Part of a small language model's weights: 4856 steps.
Each number is 128 + 24 x the weight over its row's rms, rounded and kept within 0 to 255. Layers, rows and columns count from 0. Numbers have three digits each. The size before them is the row's rms in percent of the matrix's.

# layer 3 MLP up, 256x96, rms 0.149, rows 202-224, columns 0-95
110:121074121143127119149126168132125143095166118154119125142097147086098082112159108139120093100112150116145140142098123143145124155114147147082128126153071148120136151133122140173141162100111136122148098147144124135118173157123141113185121071126125118111103084128132151120104176158152136121
094:139105119125090097105097112123118149125118107128137164147147099131124126122079158135091133139107116137118104130128121116142119160122104182166094151119151122134070142098144111110112162150116126171109198147124141155176092135136138104121136130164201113123120137149155150119127152098104120136
114:138119158140088109138146104147105113122107119093140134125116124123173142138084091108136109156115107129132123097131105126107153136149131164161074113103130154129149122135136074094118096078126155129136125116153133122142102138098153150048141144062099165134135136163135163139138115122124103140
098:120108101155136146115092150128171167156112171120138130117106088141135114064102131148124129110074124095102129126078104144116146122115126142081126161147113131083161098086130125141130078130130137173117141117124142133094129159129164107131177112114161138122156112105147146145120143151129125163
101:120135149108116161106105106164142137156138100157117153110113131122118110113122155117090118089127144124149109135096071096142074111172158174144117098172143101121118119130121107120083172134124122174132160132110088154131125108137130181141133105091128102155126129116141142110134103136133086170
095:129129131142165143126109094137110133151171116126120122086112087104121099110119141109134113085144138132131138095169132117170143126131095193107139104157115131106097109132108160149120114165112089120137138107148124183141170071101133135115121166104141080140075127122144106133128112086115124122
092:114136186115143113113100132122131099102112119076166104120142101126152118179110111108141088143162158133125120154173135143146131121075096129114104122108156121121093128117139111111151094092115097143156163127139138180161103133155139143176109127156130069112126122148120128120160130121150104105
102:140119150104125113154147121129143110108162093112141107175100162101116154159127085060097118092089091137172098094126148116098125148167155131127125171121102144117120134142119122155086115111140133100124156131121126140135097126090151111057116116138101126118159166156118119123135120116121112112
116:105135096135098125138139121102137129105101112152151103118132119146118111134136158099153113132098076124099123162126123135093124094132138122103162138127168164105104155112123107167112132114088169129137157158101079107154131123108127144123141097165105101174143090150144147097186107126129090177
095:104112127110101159145094136137148143120103169136149136115065110145139126122117173181133115168166125079158094122111131144135133089130118080109086107103119118158164130095136146136163129109123121099127119140141162174146110121144158146145122153106124088137138141100126144108100125076145126160
094:157156124152116123121082120176134142145124128168150048120128158121144108161098110081133138120070138131112112099140104118130115113100111146117136107135098139133118158165155139148182133142089118117129144111117097137150135113156108078165141107087107120116131135161133168139112090126122120139
092:090130156091088177134125113131087142116094124139115087111153152140158138182140093147104126131130128105120124142163068096110117153150127148143120087103110080076101112146135140128132127129098124142138125142121108150162112105129103145088133188133121109101096154106132141139118108113110162126
093:120133135148151088096126153113164116112145138144127151106098138110139138166120082140157117168113183128126090112195137141113125104126141111128135150162096098145101141154109139105149135112153129138185141127123093135178106135104104127121105155161146127134117145117121127111145115108076181168
125:124121154098136156124104152156130170118126122128126135096110147146110161101101099141167150125137167124127127161129147155135146134170125106116094103137110138138155116094093192143119086139152095130162154126110150115089136109125150161129130138152172093162117123104124095117140104115164180181
096:152166090118101142188133155128152135137120169121147145100143128152159111113143165181137118096146136130140102148197120184116160145097109116124112122128140098082104099129132127152146141113105113100141142113128122154146154106087093133119129142140141129092086165120089156121097137128129118116
096:112138122174177171105132137116118141143154155076108108119099103100117121117132177125106110106154121106107149081112098117103166134124090114102145125118132133138126136119115141085148131120145134131097128139164143152159090169138128201131112139113118091093138118108155162111131165168147120114
091:132114105131083135135100147132132132146127110096079150123101159132123080137118106162113096120148115095169164126142154146152130142139200135137129181100107107121123099126110134151116097131105157107109115127122172106161147139105126106095114106106147155135137161157090101144157137129151186134
137:113125150112115135123095131105104140116116119156116113157091178170103072088168119122156151100104130153127141131147122121152174131109157160128107090136120153111164119137132160193109104159186155143141103133148113122142134091132142121148150135107131150163082144152141128123093121103120123150
105:110152156126139166145113130152094112144117156127152142143115139104109129113091164131085185169120090105141110107134140143104141129126109149146116132139181121092129149142188104105096106091168098116140132103147124164147116120143100134147099111161136160121088126120121118094130076104153160135
087:144146123140143121101153119137134124121100117178110119159140180155128159154135172200090170089151110124121132136179105141143136085157099122101184150134115126096139104116113116135107146101123092105132151127098112129141114129138142154151123103112159126120176114126146148092110113099097141128
099:165127130123152096130135137114106106120077109165123112167147133079099132112109117103085129154145084076134116138119086111111120166168155117096150134148141128155111107132098115106137132155075144111100155125153086149163129119081145119122134137134139160139074101127114141133169126117149107120
090:114144116090121128096124127099106132171142130093139130171155170133129144111147109126088124105141103111159128077156111166135152141144128142124097078097141144131145131147106151101115113157157082120128104114108140125106153117105142098105155170158194137162083100146127143135141130098111161146
085:113133110170112113120127102124105156143169136092120128112124123129152127098105088159106147124123109101087156071104140108122123159158128128132148135136127143143122134154131109099153173192111137109100094092145129106116136123131130099114115125162111152128045111160153140148179166129129137142
# layer 3 MLP down (transposed), 256x96, rms 0.184, rows 202-224, columns 0-95
107:091097088137091108109101134098141161072096133138123124137096089142102154085100134174123091140117133158149156156143143105156131136114168132164126125112149147115165118142130122180099085132119140136135129116104148159119145135145107142145136109166124150123110131148176101162107110086136143099
100:124125109090111117129148126124097140151144147088140135102126120126145124167156132146157159144132135127162148096115124132123165111156136076123166103133075102146175122160113125159134096114124115081136091083135089146131191128120121146142074138095102125108152153087097111131116110144104126131
123:133139101127099111112146105175135146125096153152139089113151141164122165116103133123072088127131123128149156160123114194175138106102126164133139179084131173132129130098132114123082145131139094152129105152164105152119110127098078156160143126102128124116129127135114114111138109111135131161
098:163190109139087122146125152126161126103154108136151135112134142118099140076139107130120107177160128145130120111165133147145107095141161119123136156094092129117160143148161101150125147110137128121148132151161137117098147170159132124104122165140120151126103169131169096145118183178115112156
094:106113159137145113117139145105122114123104111126172143172116128133100145145123118126187135142137156127141131117123133096120102147118110096138133057140168100128102136110134163115154118142118130157099134168107149080067135142149144101099109137096129137104110139083081122168141121189125108129
099:099120139140088131176113122114143160107078126121131121138152103134115134128134149102135127166103136126154132171125101172109117098111165091126120145151128143165142168087134118141101103130150182119107117069130141096071087156150112123088135084141136123125161146148131163138155128130113137139
093:135093114106140134137153101110106165148112152154116098139108113104093144094159136173167172108123111124136097109089126122129134134168147159138099127124123124163163118159091134118130159148128164094111093122104124078082155111126136145101137091099114168114152139137119093167097104120138160123
095:146121125162111160157127102129136139115111153184086122156106090102145111120124151122141182132165156110121107148117072142136096107133131103162159134114100140108154109098104153130113121132139116181107088136153153119099130101145119115158114143155126111069154155099128097132113109136088128157
105:125130108148160155138099135119118112103132185115108162107105138133131107109149117111103155107109163096120142137166120111095155176100117154105094110092143086170098103115148116111137164156139135072094147122131130121156090162162185112132138120117132099087145123116117166137115103136128146128
121:142099090112138128140090148148129109114075186146128144087120141115157097098139108123184105160130109109156091146081140108111115120103123088110130134092148158119146140161094181158133170153109130137128145135123111127140108136122156136142135132140126101128130158141110157123115085090161114169
094:127113141109153129166154148071123141118171134088075169093118124135163135111179117163128118115142150122132114156133116139133139103151147083165088166119126121131134134091111107100114120147148116088147107113117121158152108126084184145124130151135137085148147125107119126133097149099101158108
094:126112151115110190130116142128123088116136143159124107111121149113141156154109114136182134104128155158083151179138109107090075100131123094117143144098181115116108138113139135115161139096129125142147132112125131154158147146142102134084151097097128150111087115110149137111090114152182146143
094:118123134159116162114138127153106146173137120135134136126154106144133126105108128132112110077129100146125169114076147157156120082091100142093119136105127180136138114094139142135103110089131095120069117090118135128125163123146102166101085109103119105092121126097089113156119153133080119135
107:124127167145126103122119126135086190108103107105114158159124106151138134126114146159176154105100151125140130147134087149081147107114144151121138105123106150150130113130150157102096146182119137133108105090082113166147080156137107088125104083144141096157108141117089123141122104111130143127
095:133108111115151132119107135133114135164150136091139071107146121092103152157145139106125123087140128127092099137105135133109122111135122162145093165088111075148163190120117097129124131116132147093116117159095126148131066095138127119177139148134150113110140117116079110165097137120146160125
092:124114134146129107161121107128112088145089157133141170156140130159143096136101147095126164178124139120143111123161127133116134118109129143103132117162089122170126159094174178073100134146096143160107158125094120112131129110119116150132117047134126117179127127140116127138104095117115141117
094:130140173158114128129154152105132116147117154154108083089155107160162155125104148130115115134126111195101098116114151118142096167127139088108146118152131116084115130118154151093157088114131123150137133136090104099159124099105139118164136153100133152101129148097147134155129142149060111136
125:154104110138144133119170117117142110152161154095130157118126171209113091142125127119136119135130107109161097127161095145101154135104090131105099103131084127115140130130112109130134149162150103087140159126122077141136117162125143127158109106109124102124183129130108129139119167120113188152
107:138151134093158155106141169152082110148153130184167136152160127133147132146091141088086143121123117145140156125145147140147097139183118106107106115118169123118161133145139126131107124104126140135129126127121142113146162086110115157161118101093087157121160082082127171119126163147125136152
091:164110144147133128133124101101127105113113107105117160109149093134151093108153101130115124130138122120134124129099127173146131113127155143188124123148136166161118157191196130158139133143152132131146085125154149143123158136138070125140124140151124094157118104116150174133183139115154165108
093:095093114150108104142096139146131131125134121098089116122090155142160146148124153128147220123150173158134156124129147161121136114128072144141158110097095156113128122076135108118078132123169129144150123157106126117086146141147154144112134148120098128090118145107126094125101129127123131147
094:073153135125131098099130127108139142142162131125138123146108124145063111136130124151159161122137134124092165112085128152138108100112082134100114125131086121149102138148095125144131144139135160074120126154139076141126111138145139139132175147151164155090135059145115151140142128096133170123
099:122151110130195143152097106135172155147097152160101124133103158160139107122150148119141154122143164111115114143130145179149148155107097189123133119175174163146158170116126115103129138073139109146109122108155136150147101118080140154127146131131116117132138131126103132132099118143100132154
# layer 3 MLP gate, 256x96, rms 0.147, rows 203-224, columns 0-95
095:088113123117136134109145127152155115118106102152144087137129193112116133095165097163108141115132143131154129115140176146127133098114143092173178154104079105122137166139120127147107098120134118113139115118105087099157120115109117144115136122114097141114110151102146119099093072112140126189
106:144163161116125174132143114152142162119085148168111113174119110178154155139116153166126141117127154095110105140150143114146105118108115156136130100082123094150107131129143177146159134155133114153136139122088118137128154137140135100138176123152144073100116124105129153120092123162106113078
096:119107142130128121110159090097119153103149119168121121145114115110147152149152111118102129140148105105115071145101091081106145152145104158113137133152159142167135107150159113130172148155201136140129091111181124118109149098142125152121116183120122111123127092127102138086158114111146136132
101:149130120144107088154163154137107110113108124080158101151111113132124171106162097168169143135133113123113139092148143135123131139100117101131161103059102113143099148150160174118166106121109127079122098130100136102122148114113111110115099136162139142104111138132106100151088130137119150084
103:143097107122146112081161110153092120131142139146123121137075193090165137112155115107126137103129094128115132126137130112162100137125130164154112152134128114103135098170113133130161100144139075152121132161097117161124146143133115147174146165103150128127113118121142074149082149146145112089
090:112093122130124164132148130125141156135142103130091115116074152124134110094133078185156142118098110122145170104094135130157094101109166180171132109123113130179145125125097140106130121159118174097107095163111110126118109104134108159100140124105129151118147136151097124176124107144147141130
099:103101141099106143121107137121110103176178146127122156090092109116170112104148163129183171159129099110147118109110131122136129077094117137109127112123112138133148148116137109135116156096134176130095090138138130125144125102136088165148108080108113119144104145126110123093124082104094117158
115:111120129101111128152161135124138121166105128138162078131121181163095124133105107149145129107121112115084122138136149137115131116109134077143127143122183188109145159104127165135119111097139148110159157166116080091147153106111120148129114115165102111164145098128129119085155134128098100152
110:127171129123135110132155104103111133129149058115102124167187139136145153169100119099076135121123158165107170117184138135139143153150149154136131162153105089116100097103126105087113105133104118135120132094131125099134136135134101101119135110121148163108138126132153112129165157138085117114
098:123101146128124114152122156088122129138126114113097133125171101154139118147163142184141117148171124152151130161100128123140172133142159069137112165092121096145127119085114124134121117127106167075142112158111156130143122142065162128117122106131138144156151155080120150129122142113172122096
098:135143120142151094125138168098178103123144141137159132120084094087128136078154129127164118146118155151122090137106178127120144095113103109107161147098125164176133129121173114104125119095112142144150146114143163124166147143135111136146108120103118094159179131103083118102100129116153113120
094:149066139136128137095126141123117177141168144141134161102101116145155096109114128123136132104120088166146139098109137115166122099100110146084132132120126167090126130110136168125094095143127121073067124134094171124133165169131126103125128122148140094140114164107117116154133121093108115118
124:127130118152128119134128119110118115087112146121163126155169094129153114155118115089101110148132113121154122103159100087065156138124154130132136164134157109122114154131143081108147134075113186114115118140133095137197117150142119116114108119111105164154121159133125154125122130133082082095
087:177134166136162073139110138108142130074133115170134174101079088140159123076161112144122088113146151119157128164135094123107175176113110104144148118155134146130137091129122146135129153115125124131157147094146116141124159120125096130132155127121106129103159161124150127120107112168136114134
100:118131151082116071155127096192153124098068141157132120162159164163130151154100099100138151121130133137183140125178157125131132096127135122111116127138137120113139131143102146146160094116128152111171155109116126122127151145137133094138151165169119136144077137098131144113124134113107117146
091:095139116166147135125137143124160131158144126139134118109133127143168120140099104155077119161161146134107111128164124087129146098138093115163107138120099121178098130168154086070130104105100120176129113130125125105090111097066143102117142113129119135113107095120133168110158132135148119165
117:107122122092085138162163163102119084138147145120135120106147127185146108153110126112148146115115117140086101149127099116104144111142150085143100125118090155115138175129143097144111125118140121168137164178132114093161140135130096136083123071107095112132120140128152120109100133155096092144
101:137143159092143149098114127183125112164119120097095124123162138104107107107126119091086131093099128148132136164108124144166124139121110170140153094115130177140179112147114116136131141162154143121121102159144111141131123097122150133159137114091107094119086084115095089129121140152124109072
086:109129118124143157142112145108135132110177106087156102129122133133112130108131142099175143121110098161129133140163140117104157141124154112094132120127110090127149159069113140091106088105107143109076144145098107126150127150083124111091094116117069154152096190121103128129116135116148120148
101:099119122131090132176166129143127130138190106119137142089137150126119134136109167123157170074088100176096119135148137137139137067123156153132125105155111139115149124139108123102106120096162120147133110122128129115137093114112131127129103099097117130126115183107134102066131115096130121168
100:141118118141131155136124142137101124116135101144125158089127139120171114098107127143096129132095086137138106139136121098094108140159163181100115143108149137130121068133139066093117092094096128132103165120093155151129101123123120111109094104089106113144126177123107117104146090098143101097
100:139091091155100116113154142137111125130205107095111106120140108099133141123135069133096144117110146130135159090142149097103108147126190130143143143141091130142069112137121101113117140155095152093128134129129086112151121129108093101103103100158122122137079137106141108123116139097113117144